Part of a small language model's weights: untied embeddings.
Each number is 128 + 24 x the weight over its row's rms, rounded and kept within 0 to 255. Layers, rows and columns count from 0. The size above them is the row's rms in percent of the matrix's.

# layer 2 MLP down (transposed), 320x128, rms 0.194, rows 95-112, columns 0-127
size [104 106  91 107  94  99  98 103 105  96 104  98 103 101 106 108  91  99]
[[117 110 121 155 152 124 153 104 150  96 136 125 151 105 150 139 136  73 174  91 143 154 106  85 144 133 115 123 138 116 129  43 105 167 153 118 106 129 104 146 138 141 125 112 137 137 153 145 132  96 112 190 129 146 162 128 102 116 130 142 144 116 132 146 117 185 115 108 103 151 155 135 115  98 103 150 106 117 138 163 125 126 114 134  88 152 140 132 112 135 107 136  57  96 101 137 116  99 105 154 122 137 131 126 101  81 156 112 131 118  98 153 149 162 121 114 136 115 104 120 123 132 150 164 125  78 137 143]
 [136 146 122 128 176  99 113 127 184  97 136 190 145 164 145 129 177 115 138 124 117 107 144 154 158 103 150 151 131 138 160 130 159 134  91 130 127 114 115 116 143 102 138 128 180 145 100 118 132 150 107 127 119 117 160 154 132 144 132 105 113 115 171 135 122 136 154  87 149 127 117 109 174 125 101 135 127 124 142 123 148  89  94  65 126 125 149 131 120 110 144 153 170 120 155 105 131 118 128 136  70 118 117 115 166 127 168 140 121 122  97 187 129 139 197 115 130 138 116 105 118 136 102 131  94 143 150 122]
 [100 128 161 135 129 138 147 103 123 123 128 118 138  92 150 136  81 107 122 100 129 129 124 133 140 144 124  43  79 158 119  94 115  94 154 135 134 107 126  98 125 140 106  88 112 101 184 109 122 149 132 137 122 172 154 155  81 115 120 160 107 117 109  82 140 132 108 110 160 125 118 108 108 144 105 128 110 114 114 163 126 148 151  98 115 116  99 153 135 126 137 149 114 136 146 114 105 140 145 130 167  85  74 114  82 174 118 146 103 169 118 102 108 152 128 113 165 114 115 110 151 111  82 113 138 126 117 136]
 [ 43 127 137 131  93 101 142 116 136 156 153 159 138 143 180 125 137 141 108 114 154 108 146 165  89 124 126 123 148 129 136  90 119 121 119 139 136 116 136 151 118 114 136 130 114 127 126  74  95 163 101 143 133 126 108 124 110 148 188 106  90 145 146 127 149  93 137  84 128  88 131 120 139 145 130 117 139 138 129 187 154  99 138  85 107 112 149 149 163 123 117 119 201 142  99 113 108 146 104 132 131 152 139 131 117 155 103 162 124 150 143 129 155 159  99 145 132 103 148 118 168 125 127 146 125 118 116 174]
 [128 149 104 141 135  88 158  89 120 129 139 130 146  78 180 147 143 129 124 104 142 138 135 149 138  99 142 114 118 105 149 129 128 121 165 124 136 152 117 111 117 137 123 135  96 137 139 129 131 140 138 117 154 116 129 161  93 128 183 124 146 153 121 124  99 161 104 109 120  92 108 109 134 138 134 101 133 116 129 140 106 149 106 132 103  98 167 100 137 111 141 127 216 128 126 107 146 104 109 132 116 124  95 123 158 121 136 156 151 140 120 216 137 117 158 127 101 114 107  44 128 136 167 167 143 130 102 145]
 [126  99 138 135 141 138 154  91 112 108 125 111 131 126 132 126 126 128 138 109 153 165 156 152  99 106 139 112 114 128 131 125 132 107 125 144 105  98 127 136 155 144 108 108 135 105  82 161 116 106 119 131 151 144 145  92  68 145 113 152 119 138 128 119 121 134 117 174 159 140 117 112 137 118 104  92 113 138 125 146 131 108 129 118 149 129 136  99 121  97 144 128 104 103  83 154 125 136 130 133 107 117 143 127 108 116 124 153 123 146 134 228 105 135 128 125 128 130 130 124 128 161 166   0 137 106 113 120]
 [161 116 154 129 170 138 100 118 131 113 141 184 139 167 101 112 147 107  99 124 114 112 109 121 112 128 122 122 110 114 136  73 110 159 121 126 100 126 133 135 151 160 137 146  96 153 112  96 143 120 152 137 109 157 120  89 113  98  95 165 131 110 127 104  92 118 117 184 117 150 117 132 125 125 139 136  97 138 122 139 134 140 175 149 125 140 132 116 137 148 114 151 117 117 150 110 121 152 154  90  93 130 172  84 113 113 105 116 115 163 204  85 140 111 114 116 183 142 120 129 119 150 151  81 177 124 142 156]
 [113 131  86 123 153 111 108 131  96 169  93 127 120 144 136 128 158 134 130 141 120 145 102 134 111 136 111 122  72 193  69 120 123 177 151  98 119 134 121 121  98 149 148  93 118 129 162 100 124  93 142 128 129 109 133 149 118 143  85 156 140 143 143 119 170 125 106 123 148  89 146 125 103 134 107 113 106 103 140 146 115 145 138 167 141 137 124  81 108 178  83 126  79 147 121 130 117 184 109  75 117 136 127 124 101 117 100 148 109 132 133  90 133 143 161 124 138 137  88 145 171 120 148 133 114 109 148 114]
 [101 137 103 134 132 114 106 103 111  68 140 106 144 122  96 106 132 159  99  96 146 149 148 138 128 155 101 123 146 145 148 145 121 153 139 155  94 145 156 111 151 120 122  86 142  81 141 117  97 135 101 133 111 160 118 135 146 132 140  97 113 101 153 109 132 110  89 147 124 161 102 125 138 137 100  98 113 170  94 132 148 133 105 101 173 150  95 131 124 162 176 123 183 105  91 131  91 121 132 136  82 147 121  98  84 141 144 100 112 115 177  81 121 112 134 142 132  96  86 113 134  88 132 128 118 145 120 145]
 [ 83 159 179  79 124 133  92 144 169 133 109 182 140 123  93 135 135 107 105 112 136 152 151  91 121 121 114  79 112  79 166 102 109 104 149 155 109  97 136 130  93 113 157 157 153 120 118 127 152 110 135 147 143 129 106 136 158 129  91 136  99 139 148 138 133 165 149 144 112 158 119 123 116 118 134 135 127  91 157 135 115 156 110 140 113 160 132 123 116  89 110 137  65 145  88 154 120 113 103 150 154 115 155 160 152 152 165  83 158 171 140 132 101 138 151 135 106 107 120 110 109 140 120 142 113 119 118 154]
 [ 66 136 118 134 133 107 111  59 172 150 125 118 137 110 180 155 142 132 126 105 123 135  83 171 132  98 154 144 131 165 139  91 170 143 150 111 137 133 109 116 128 109 188 161 138 159 136 134  96 145 154 138 134 106 154 150 118 157 171 144  89 148 143 140 109 120 134 163 175 108 102 137 116 125 162 139 108 115 104 114 100 155 121 143 156 122 140  77 146 111 134 116 142 106 112  91 128 138 162 134  99 120  98 111 114 158 130 128 106 149  73 150 137 123 134 122 153 140 127 148 131 120 108 110 121 168 153 117]
 [124  95 118 100 118 103 133 127 134 152 113 104 131 130  98 116 136 116  96 136 119  93 136 145 133  89 135 153 136 101 118 114 162 126 118 121 165 126 163 107 114 172 186 172 186 127 112 123 133 113  76 134 163 118  68 121 131 103  95 110 117 193 125 160 106 152 148 163 119 139 162 102 124 147  99  94  77 109 164 147 147 126 129 129 138  94 140 155 140 143 125 127 121 117 105 125 106 138 114 100 115 138 132 165 147 123 154  90 104  87 140 133 147 115 114 152 124 166  79 114 148 130 112 163 145 118 145 113]
 [ 94 135 111 147 167 104 105 140 162 135 151 114 124 140 131 135 112 119 167 106 151 177  82 147 106 128  99 135 113 166 142 145 108 121  89 148 139 126 160 145 129 107 131 169  95 143 188 154 135 130 121 146 149 132 120 112 148 106 163 117 153 162 145 145 145  98 120 119 118 157 125  83 175 109 128  99 111 159 115  98  89 132 153 133 117 111 154 115 138 132 112 132 176 135 106 147  68 125 155 163 135 112 111 139 131 140 109 107 133  90 127 143 126  97 177  97 141  98 137 108 135 119  89 142 122 192 133 132]
 [134 102 150 143 104 174 144 124 163 112 130 132 126 138 129 169 148 118  97  93  89 141 145  84  88 112 118  90 110  98 132 104 141  90 117  89 161  86 118 136 128 169 141 113 143 107 144 156 116 128 109  85 103 184 106  93 137 113 103 136 105 127  95 126 104 143 146 143 105 137 119  91 157 133 132 128 118 104  51 161 128 151 152 126 124 159 157 109  95 158 107 166 123 129 159 161 143 142 119 128 125 130 139 162 126 123  98 178 131 109 147 121 153 132 117 172 159 130 128 113 117 131 107 142 118  98 154 141]
 [118 117 111 156 149 142  78 134 138 115 121 152 113 134 165  95 147 147  78 147 145 106 139 171 101 110 153 173 135 166 134 156 134 122 150 140 117 111 138 158 155  86 141 140 101  92 192 119 104 134 119 142  86 132 142 100 146 107 138 167 149 100 110 131 103  77 116 127 153 100 145 118 124 117 136 128 122 162  84 123 117 132 179  96 101 104 116 104 134  98 118 125 169 170 131 146 128 117 151  99 141 117 104 153 104 125 140 140 142 130 130 125 164 136 138  85 126 154 142  87 110 139 169 148 147 142  81 116]
 [126 145 115 158 112  87 109  67 128 158  94 133 163 111 115 125 114 142 133 114 135 119 132 158 137 133  90 107 138 130 104 155 171 127 117 115 119 110 127 142 150 144 130 159 128 137 147 112 117 148 152  91 137 138 153 132 132 131 179 111 116 114 136 117 131 158 119 105  91 106 145 165 144 124 160 109  90 170 151 153 129  98 117 137 154 158 119 136 144 170 147 155  58 120 105 139 142 136 121 114 106 130 157 161  86 108 156 151  73 148 134 105 123 117 109 135 180  84 144 150  92 160 109 106  94 124 173 116]
 [131 118 139 158 107  83 149 143 140  95 119 107 139 159 191 138 154  92 157  86  87 156 131 139  86 109 143 144 149  89 145 115 141 106 110  80 138 113 115  67  99 119  80  68  90 126  97 126 114 126 139 153 127  85 125 127 105 151 164  99  94 141 130 151  90 114  79  97 118 140 114 133 155 126 133 140 110 101 127 114 127 130 158 141 148 148 126 137 148 148 114 129 118 117 154 116 102 131 120 119 149 133 151 120 153 117  79 165 129 108 141 136 154 136 115 112 107 142 127 136 166 109 121 156 138 106 117 172]
 [194 129 162 158 150 129 156 170 145 134 104 168 134 130 104 150  90 133 131 182 141 174 138  73 139 101 131 110 164  91 117 138 142 140 122 135 145 106 102 159 122 110 114 150 160 112 104 107 128 119 130 108 129 126  98 153 143 136 132 133 156 141 148 109 136 129 111 144 129 132  88 118 119 122  98 129  74 179 139 118  93 118 118 132 141 149 131 167 150 118 166 132 144 107 161  97 165 139  94 148 106 112 118 107 151 107 128 179 148 141 165 121  80 165 142 143 123 144 111 122  81 130 139  95 146 147 137 115]]
# layer 2 MLP gate, 320x128, rms 0.355, rows 96-113, columns 0-127
size [110  94 108  91  97 102 106 101  99 103 102  95 105 102 104  92  94 108]
[[112 125 180 102 167 163 148 167 142 117 109 108 128 121  99 154  93  49 136 144  88 160 168 120 150 126 133 133 143 143  84 160 111 107 142 102 157 133 124 148 169 136 132 133 139 101 147 119 150 101 123 107 131 130 135 151 143 118 125 124 136 173  93 174  94 127 153 124  94 160 105 113 173 174 132 114 167 138 128 138 133 166 134 129 165 119 124 132 138 122 126 151 106 143 141 129 128  86 113 159 138 142 145 143  87 153  68 127 127 148 106 120 118  91 106 120 152 150 113 129 119 133 165 130 124 105  93 115]
 [121 149 147 126 158 135 120 119  96 144 146 100 161 134 191 168 116 112 100 130  80 131 118 110 146 146 142  95 108 173 139 149 111 100 163 105 134 112 118 131 149 128 140  86 136 131 127 103 114 130 122 119 143 139 170 170  76 131 151 134  88 140 152 117 139  92 109 134 155 134 133 106 109 131 125 140 105 113 142 142 150 117 144 129 139  99 143  87 137 132 144 163 104 163  97 155 148 134  92 125 136 157  90 193 122 112 124  76 110 156 109 119 131 148 163  89 144 133 119 116 129  80 153 107  77 120 164 129]
 [184 147 127 147 122 129 112 105 100 118  63 120 111 142 144 155 109 110 124 153 111 152 135 145 155 144 102 138 105 126 140 133 137 162 175 146 138 172 132 130  98 133 137 129 114 125 149 131 132 119 135 119 117 119 154  57 123 124 136  87 133 151  97 121 106 110 132 143 135 131 103 148 121 147 161 136 135 108 111 149 157 110 119 213 142 161 145 167 144 144 121 130 115 155 112 142 140  71 124 162  85 141 149 169 121  70 136 116  86 120 115 143  97 144 129 139  94 139  97  92 101 116 108 131 101 118 107 116]
 [129 154 165 103 110 128 110 134 110 163 103 139 129 139 136 142 152  84 140 148 135 106 154  71 162 127 118 146 126 138  94  79 131 104 110  78 146  76 124 150 119 122 148 148 102 129  77 131 129 139 124 169 123 135 115 107 136 116  86 113 152 139 104 142 152 160 125 170 126 152 109  87 105 107  89 129  96 159 127 116 126 104 158 114 108 130 112 154 163 144 101 149 107  95 143 123 115 152 132 138 140 113 130 112 118 113  73 103 107 116 164 104 119 136 121 164 128 156 119 170 112  85 108  60 127 113 121 130]
 [127 149 170 107 151 115 140 201 124 149 122 157 136  93  94 119 110 111 135 131 124 101 139 124 146 132 109 117 126 102 144 135 158 139 161 120 155 120 106 132 130 182 160 136 131 105 156 130 153 141 150 123 128 135 128 163 147 161 100 101  95  66 158 133 118 161 113 151 134 141 156 131 142 121 176 145 147  93  96 140 108 108 195 108 127 135 143 128 179 152 126 169 143 122 149 115 125  81  85 156 103 176 166  93 120 135 129 126 170 117 135  89 159 135 121 131 149 143 133 131 138 152 114 141 134 132 144 129]
 [131 114  92 137 134 139 135 106 151 130 129 116 134 136 117 131  99 110 118 110 146 129 136 117 105 113 144 139 118 159  90 146 117 130 136 131 151 194 101 142 152 137 181 141 154 120 120 116 121 142  93 151  37 124  98 126 145 150 129 135 141 111 132  97 160 169 125 125 156  85 129 133 115  99 152 127 194 125 116 110 136 100 140 120  91  91 125 151 136 116 139 161 151 112 147 144 136 189 102 162 118 103 156  82 116 131 140 161 113 115  99 159  91 135 140 151 144 112  89 128  90 114 100 156 110 138 131 154]
 [117  86 132 102 149 119 144 110  93  82 106  87 114 105 130 151 104 101 152 114  95 130 115 131 134 181 149 148 126 154 105 148 148 162 128 148 118 165 144 140 129 133 121  80 130 121 151 128 124 132 149 163 161 165 164 128 110 149 154  94 115 137 127 176 137 106 114 141 139 102 143 161 184 128 146  94 146 152 102 112 126 152  99 151 107 130 109 127 165 161 113 177 124 152 143 116 105 139 105 142 142  84 118  92 137 113  90 125  97 100 173 119 148 165 109 141 134 156 115  87 146 130  88 135 127 131 161 153]
 [153 194 128 148 115  75 108 128  99 120 136 135 146 155 119 180 163 164 133 135 151 131 119 104 137 126 101 166 130 139 178  95 109 126 110 137 117 194  91 130 114 139 142  89 106 100 112 147  99 116  95 117 125 102 152 132 125 163 142  95 111 127 138 137 123 136 128 137 143 128 146 102  95 113  83  99 132 133 131 144 140 142 109 132 172 125 133 143 186 146 124 139 159 119  87 136  88 122 108 126  85 162 143 140  81  81 130  96 133 136 116 157 108 134 156 138 162 123 126 167 140 120 128  96 143 130 115 108]
 [147  83  94 128  88 128 164 140  83 142  92 101  98 125 148 133 114 154 137 143 122  97 129 145 126 147 130 131  90 146 130  85 140 174  98  80 138 137 101 121 163  57 135 132 152 125 117 119  90 120 150 136 118 106 123 103 112  78 152 113  94  99  87 138 144 143  99 137 108 125 115 136 143 131 140 138 176 119  98 134 119  72 127 139 133 128 115 144 128 121 114 129 198 135 123  86 130 151  61 102 137 144 116 144 124 149 124 112 119 122 131 131 112 109 123  97 110 134 155 131 149 110 103 131  75 139 122 125]
 [118 111 122 134 135  85  92 144 167 142 142  72 133 113 143 169 135  90 143  96 119 137  83  92 111 126 103 156 164 124 149 110 124 150 124 140 107 174 144 148 126 121 139 109 148 116  91 108 126 136 123 132 121  76 105 199 147 104 140 144 119 133 130 179 120 146 116  87 119 106 146 103 124 121  87 106 151  86  94  97 105 182 149 122 134 124 103 105 127 149 166 125 123 136  94 135 117 106 112 134 141 137 131  77 139 156 111 133 146 143  92 142  98 133 151 157 106 131  95 129  82 130 133 122 145 164 145 119]
 [116 120 122 109 122 164 170 149 114  98 105 110 124 168 114 111  98 157 108 113 137 120 134 178 135 143 156 178  93 117 132 159 101 147 146 148 112 106 134 150 150 135  99 151 138 162  71 142 126 123 112 125 116 140 167  98 149 109  98 130 147 129 170 109 115 136 122 150 136  94 112  53 156  91  99 160 101 123 112 118 159 122 122 144 141 111 111  90 102 146 138 130 130 151  99 101 151 119 123 124 109 136 143 125 143 138 156 144  94 122 116  86 128 136 160 129  99 102 150 160 136 163 113 103 133  56 140 153]
 [122 118 126  97 135 153 124 134  89 142 159 130 119 126 125 112 124 111 138 145  99 100 152 156 160 134 135 148 149  97 119 143 155 109 141 118 126 137 116 167 126 152 129 121 150 136  57 121 110 118 116 103 145 159 128  85 147 141 102 115  77 157 116 150 192 109 106 156 130 112 152 121 131 102 113 133 142 107 131 111 129  96 109 134 137 107 143 141 115  97 120 165 123 142 111 120 164 129 102  90 151 147 148 128 148 127 146 185 117 182 100 119 178 113 102 163  99 118  94 100 200 125  85 129 132  86 111 139]
 [173 108 161 161 161  79 159 143 118  97 132 139 103 131  97 132 100  87 122 217 145 120 156 139 148 182 106 119 133 116 159 137 103 133 141 150 144 163 142 135 124 136 182 123 125 145 112 181 142 158 141 166 107 127 116  96 156 146 167 151 144 111 125 109 151 174 127 144 157 102  68 142 102 151 130 152 127 106 111 102  84 134 109 138 135 119 114 115 133 123 115 103 114 147 100 120 131 139 134 154 148 136 114 107 106 144 155 125 124 109 177 154 118 120 143 121  94 140 104 110 138 125 135 134 155 134 132 133]
 [123 178 149 163 127 138  98 124 156 120 146 113 129 168 120  99 137 111 109 158 158 138 110 135 122 138 139 110 135 153 119 162 144 105 154 158 123 114 125 172 130  84 158 129 126 118 112 145 110 129 137 144 129  83  96 133 136 125 165 117 130 137 138 146 136  73 132 188 107 167 161 132 135 105 121 164 132 124 138 123 118 133  99 142 129 160  97 127 104 125 112  87  88 151 165 111 127 116  96 147 104 137 106 122 119 147 132 117 181 108 143  95 119 118 119 147 148 133 112 127 153 137 177 120  61  53 126 169]
 [108 164 123 120 171 163 146 102 139 128 111 118 164 126 101 141 138 111 158 114 117 122 159 134 141 133 167 120 122 114  92 119 118 143 154 121 149 104  85 143 148 107  93 115 152 127 135 110 174 128 149 142 166 146 137  97 122 154 118 152 139 113 127 120  87 176 121 151 120 133 177 151 125  78 117 137 105 111 127 188 126 138 155 164 137  94 164 118 153 163 152 138 103 121 141  96 160 138 143 136 124 112 126 129 124  81 130 124 144 168 138 151 136 151 106 141 174 128  62 139 127 102 113  82 124 103 174 104]
 [162 136 119 139 140 140 113 153 139 147 132 122 103 126 102 118 110 129  83 105  73 104 153 123 122  89 127  99 114  94 109 124 131 137 139 159  94 137 136 138 155  76 120 128 103 106 152 109 127  93 105  97 121 129 143 140 127 108  88 176  92 138  98 111 189  82 145 156 106 109 146  90 135 129 110 119 132 114 138 117 181 143 148 112  97 123 142 101 131 168 121 119 107 145 134  99 142 121 147 135  86 115 122  95 150 131 159 156 108 120 119 132 151 122 177 160  63 149 100 135 131 147 145  86  90 125 134 101]
 [133 107 107  72 142 145 116 146 134 120 114  76 145  78 114  87 128 148 156 120 137  94 172 140 124 141 101 152 111 126 107 141 104 125 114 151 128 127 129 116 145 121 121 126 101 116  95 118 104 134 152 123 167 138 159 154 119 121 110 119 139 121 130 174  92 177 135 145 141 161 139 166 109 121 152  84 174  98 109 124 161 138 150 161 113 144  92 155 115 117 120 105 129 118  84 126  98 151 142 164 134  94 126 174 120 130 148 116 146 148 105  95 121 109 142  99 159 102 144 129 165 106  85 113  97 116 159 183]
 [117 109 124 112 159 135 124 152 105 130 135 180 113  76 118 170 141 132  94 105  98 130 150 124 117 173 165 107 132 158 113 159  80  99  85 126 139 116  96 136 131 146 146 138 148  86 118 175 150  84 129 122 171 127 119 136 122 141  83 102 157 120 128 118  90 121 154 111  88 149 157 160 137  90 162 123 134 131 118 102 113 132 157 140 106 139 189 118 141 139 173 119 141 111 122 168  76 113 148 137 140 130 142 133 147 131 110 108 148 118 167 161 127 122 134 130 138 114 152 159 140 121 122 135  90 130 160  91]]
# layer 2 MLP up, 320x128, rms 0.348, rows 96-113, columns 0-127
size [112  93 107  98  96 103 106 106  94  96  93  94  98 105 105  91  98 107]
[[125 101  84 142  90 152 131 102 136 156 138 124 117  98 113 134 157 158  79 160 125  96 127 155 133 174 129 135 122 135 146 120 131 183 127 104 117 138 131  95 125 101 168 127 149 163 150 184 151 119  89 171 145 150 135 101 173 134 117 114 151 138 152 156 175 145 107 122 144  94 141 153 130 163 117 140 143  88 104 166 110 154 151 143 147  71 129 119  97 167 159 113  97 162 111 103 116 147 144 118 133 129  98 116 123 124 124 124 123 139 114 106 101 136  97 164 137 152 151 123  75 116 128 107 106 120 121 146]
 [112 156 129  99 119 152 146 144 105 147 131 132 146  91 159 150 116 131  98 133  64 165 111 105 138 145 156 114 127 132 136 134 111  73 136 153 154 142  70 130 133 141  86 107 126 137  90 108 147 145 139 124 125 111 119 111 139 130 131 125 124 131 197 157 155 132 119 131 143 147  96 120 119 160 108 183 111  96 101 126 158  91 141 143  79  87 121 118 140 148 138 135 128 162 126 163 123  79  75  86 165 127  93 119 121 102 131 120 136 149  99 118 145 140 138 115  92 129 158 120 163 114 130 103 108 137 152  98]
 [118 167 121 130 165 174 109 195  95 113 161 118 147 144 171 134 128 186 145 139 100 127  70  95 169 103  88  96 102 169 127 145 128 135 125 121 116 122 125 163 139 107 139 152 104 149 124 124 103 147 127 103 149  95 157 121 128 110 148 117 120 130 112 115 114 118 149 195 102 161 103  91  98 114 108 126 106 103 129 154 126 151 110 153  97 162 129 116  90 130 129  93 132 136 118 116 145 124 104 120 107 143 117 128 162 132  89 131 108 133 111 159 106 134 137 139 180 107 148 133 146  88 163 125 122 122 148 134]
 [136 142 154 183 125 108 134 114 122 148  94  95  84 115  96 133 133 128 137 134 160 136  96 137 110 110 154 119 147 106 157 131 112 100 140 173 150 138 170 142 110 149 142 159 172  96 178 125 105 111 127 114 178 114 160 127  57 150 120 150  98 128 157 118 108 106 150 118  97 168 147 155 139 156 159 158 135 122 144 124 155 135 128 130 127 119 156 104 140 109 126 144 129 137 120 121 126 155 170 106 106 126 138 112 176 143 128 112 154 155  93 164 137 153 138 125 137  94 142  91 130 147 178 131 169 143 137 166]
 [157 159 105 146 137 157 113 103 137 137 162 101  74 141 162 105 153 134 121 121 140 137 122 162 125 190 120 153 114 131 112 133  93 122 101 135 105 116 137 134  73  94 122 118 125 138 120 108 107 108 125 152 119 125 151 120 129 107 116 111 139 165 104 123 131 117 129 127  94 166 107 143  92 130  85  97 104 158 129 146 102 148 115 135  88 103 138 134  77  88 110  98 113 128 116 145 125 213 176 107 152  92 115 189 136 114 126 133 129 140 105 158  89 149 119 134  87 126 123 147 120 101 146 117 132 112 136 126]
 [141 187 126 123 108 124 164 101 133 111 143 135 152 127 181 135 140 115 174 118 129 125 110 137 112 118 172 152 110 108 169 119 101 167 124 130 117  83 125  92 120  81  97 126 114 106 121 167 138 122 160 110 174 140 132 103  87 105 111 110 155 117 147 154 105  87 126 134 116 110 167 123 118 116 129 128 171 151 150  98 102 142  87 154 103 126 105  98 110 111 121 125 127 129 120  99 118 109 155 109 133 123  67 167 134 161 115  97  99 127 110  92 135 100 154 127 127 170 124 113 162  92 143  95 159 140 140 121]
 [117 141 148  99 138 114  77 179 126 131 114 109 137 153 147  79 133 101 113 153 139 147 158 112 157 118 125 148 118 135  88 145 128 121 109 114 176 102 106 153 130 184 120 147 114 198 116  86  93 122 118 109  83 115 131 152 123 175 112 101  90 115  94 110 160 124 140 144 147 149  80 136 120  68 101 115 126  81 128 126 125 100  98  80 110 122 108 128 123 111 120 121 133 136 131 109 111 128  96 159 109 120 137 125 116 110 115  94 114 134 131 135 156 110 128 145 139 136 119 157 155 154 153 165 130 103 155 158]
 [150 151 127 142 127 143 121 139 139 143 149  70 124  77 153 109 120 120 127 123 114 121 148 109 135 100 110 133 102 146 100 150 148 146 162 158 125 120 163 126 178 113 105 107 133 143 158 150 152  92 131 120  66 146 145 157 107 140 105 124 137 142 137 136  75 138 168  99 101 144 170 121  97 108  73 117 139 125 109 167 132 143 136 153 127 126 108  96 123 164 108 138 134 116 124 138  64 102 135 118 108 149 141  93 131  94 144 114 131  93 143 156 110 140 114 177 153  98 161 143 105 143  75 141 135 127  96 151]
 [152 115 153 153 127 136 171 128 167 107 122 178 140 160 107 134 128 109 130 146 147 116 125 108 139 112 135 105 146 160 113 160 100 146 122 158 114 148 140 167  60 116  89 156 139 138 147 142 118 120 139 146 143 108 134  99 143 104  98 191  78 142 129 117  90  83 118 110 111  94 100 143 121  67 105 131 112 133 111 103 144 138 159 131 108 133  90 115 122 135 114 135 110 166 135 149 131 123 173 117 107 139 136 171 134 148 131 144 137 145 129 127 134  95 162 152 175 115 119 149 136  97 149 183 146  97 155 132]
 [125 140 126  96 125 178 126 103 119 127 124 186 147 161 111 130 107 142 133 147  82 163 109 136 136 108 151 123 104 125 122 178 126 142 127 155 101 124 129 133  93 156 161 131 121 103 151 132 160 118 157  93 108 131 182 145  89 166 126 142 127 170 123 129 123 151 108 112 114 117 103 128 173 167  99  95 138 121 126 148 143 165 106 147 109 122 152 135 153 166 120 145 128  98 119  88 124  94  82 175 136 117 137 118 100  80 100 145 113 121 146 125 121 131 121 118 106 119 110 147 162 133 166  97  91 154 180 139]
 [119 154 116 192  92 125 114 128 129 129 139 131 148 134 114 140 118 152 130 107 143 149 162 121 146 188 125  90 134 109 145 109 149 104 106 128 124 145  67 105  76  93 110 102 112 115 183 121 110 160 150 151 100 129  84 100 131  97 158 145 151 118 104 143 160 158 127 120 116 141 123 131 144 118 128 132 149  89 152 113 140 168 128 172 117 141 113 124 130 148  91 103 154 146 161 100 133 194 142 159 170 127 102 109 105 109 116 117 156 134 136 153  75 157 103 116  95 115 112 133 136 143 134 124 136 151 136 120]
 [150 126 151 128 135 104 148 137 155 172 156 101 163 128  98 125 131 135 140 179 115  95 167 108 146  97 111 138 124 141 102 116 123 130 125 112 140 125  92  96 167 134 100 114  68 116 150 142 179 128 146 130 126 140 154 150 141 160 134 113 123 137 128 175 103 126 149 141 136 126 131 125 158 130 132 125 142 152 142 146 149 180 147  73 124 139 136 125 112  92 153  94 104 128 141 164 140 132 159 161  73 173 132 168 115 124  72  77 132 139 163 126  96 168 137 117 141 117 116 153 102 137 121 107 144 148 144  98]
 [137 127  97 158 105 117 135  83 126 124 126 114 117 167 148 103 144 143 123 118 104  94 123 104  90  84 131 124 125 120 120  85 130 162 139 118  87 103 148 121 130  79 100 158 151  97 156 103 129 147 133 136 170 114 133 131 116 111  66 147  81 110 128 118 158 120 102 146 108 129 155 110 159 130 171 171 160 129 102 103 137 127 150 142 150 143 173 127 121 140 147 122  92 124 158 142 154  88 171 115  93 121 157 128  87 149 104 168 136 125 108  77 145 142 159 124 151 115  99 130 137 144 151 107 135 147  94 149]
 [ 92 133 132  92 128 127 153 153 136  91 136 138 110  79 129 145 128 133 122 128 139 135 167 116 136 124 176  99 130 147 124 129 132 151  99 137 138 114 152 150  81 130 133 161 118 131  86  81 196 138 162 145 116  86 182 137  62  82 103 122 141 147 128 147 115 136 136 121 135 135 154 155 143 108 121 111 163 137 178 116 168 111 123 114 115  99 133 124 130 125 126 142 155  66  90 137 121 119 134 153 142 125 137 115  93  94 118 124 154 136 153 105 147 148 111 133 155  92  93 141 103 115 112 104 153 169 143 131]
 [122 175 110  99 144 101 149 139 165  98 110 159 132 137 156 147 145 117 135 126 100 152 160 160 155 131 146 131 138 115 118 185 158 139 107 131 135 137 104  59  96 105 111 109  98 127 138 149 160 142 139 122 153 143 114 113 112 133 124 169 148 107  88 130 132 105 118  66 125 120 145 110 154  91 148 152 133 137 140 133 140 118 112 128 147 175 140 133 145 120 185 132 116 112 153 104 123  93 119 127 166 110  85 127 116 115 174 136  85 166 182 124 107 115 132  72 136 120 120 138 152 108 135 158 125 146 150 106]
 [127 108 165 139 120  82 140 132 123  88 131 131 169 145 137 143 117 107 108 179 156 107 110 110 107 183 133 107 125 119 144 153 106 104 139 129 171 134 128 113 117 130 103 112 161  75 106 120 126 136 180 168 170 140 169 105  97 151 168 117 145 147 134 116 120 105 121 113 141 163  99 167 126  96 169 169 110 146 135 126 127 109 117 111 177 131 108 153 139 107 156 108 136  97 141 153 175 148 109  99 156 161 127 133 148 137 139 138  86  91 153 130 134  92  93  97 147 117 114 115 136 122 102 144 136 126 148 148]
 [150 148 158 147 122 176 104 147 145 123 142 109 173 124 133 146 137 161 141 135 160 130 116 132  97 145 139 108 162 176 140 143 105 113 126 145 109 106 128 175  80  88 108 114 117 120 135 129 134 144 141 122 119 117  99 187 106  88 141 103  89 170 142 143 160 139 141 146 135  94 135 127 118 137 120  74 133 143 104 161 119 127 140 146 115  85  89 126 134 162 161 150 152 134 112 136 165 154  83 131 163 121  86 107 170 116 152 106 124 176 148 133 125 101 142 112 137  92 109 168 136 155 149 136 138 126 165 139]
 [119 120 109 143 132 122  71 143 117 115 125 106 162 158 125 113 135 109 183 144  90 156 124 152  91 145 138 124 140 141 134 128 130 100 115 157  94 131 106 155 146 120 133 118  93  97 149 125 134 101  88 146  84  93 123 149 114 128  80 149 147 153 116 151 119 153 103  86 146 162 137 141 107 154 100 127 139 138  89 130 161 129  94 132 157 114 112 116  68 117 128 151 194  87 124 134 131 104 117  73 147 132 110 126  93  66 149 127 118 140 112 132 122  90 108 111 146 168 122 145 115 125 121 131 130 127  88 111]]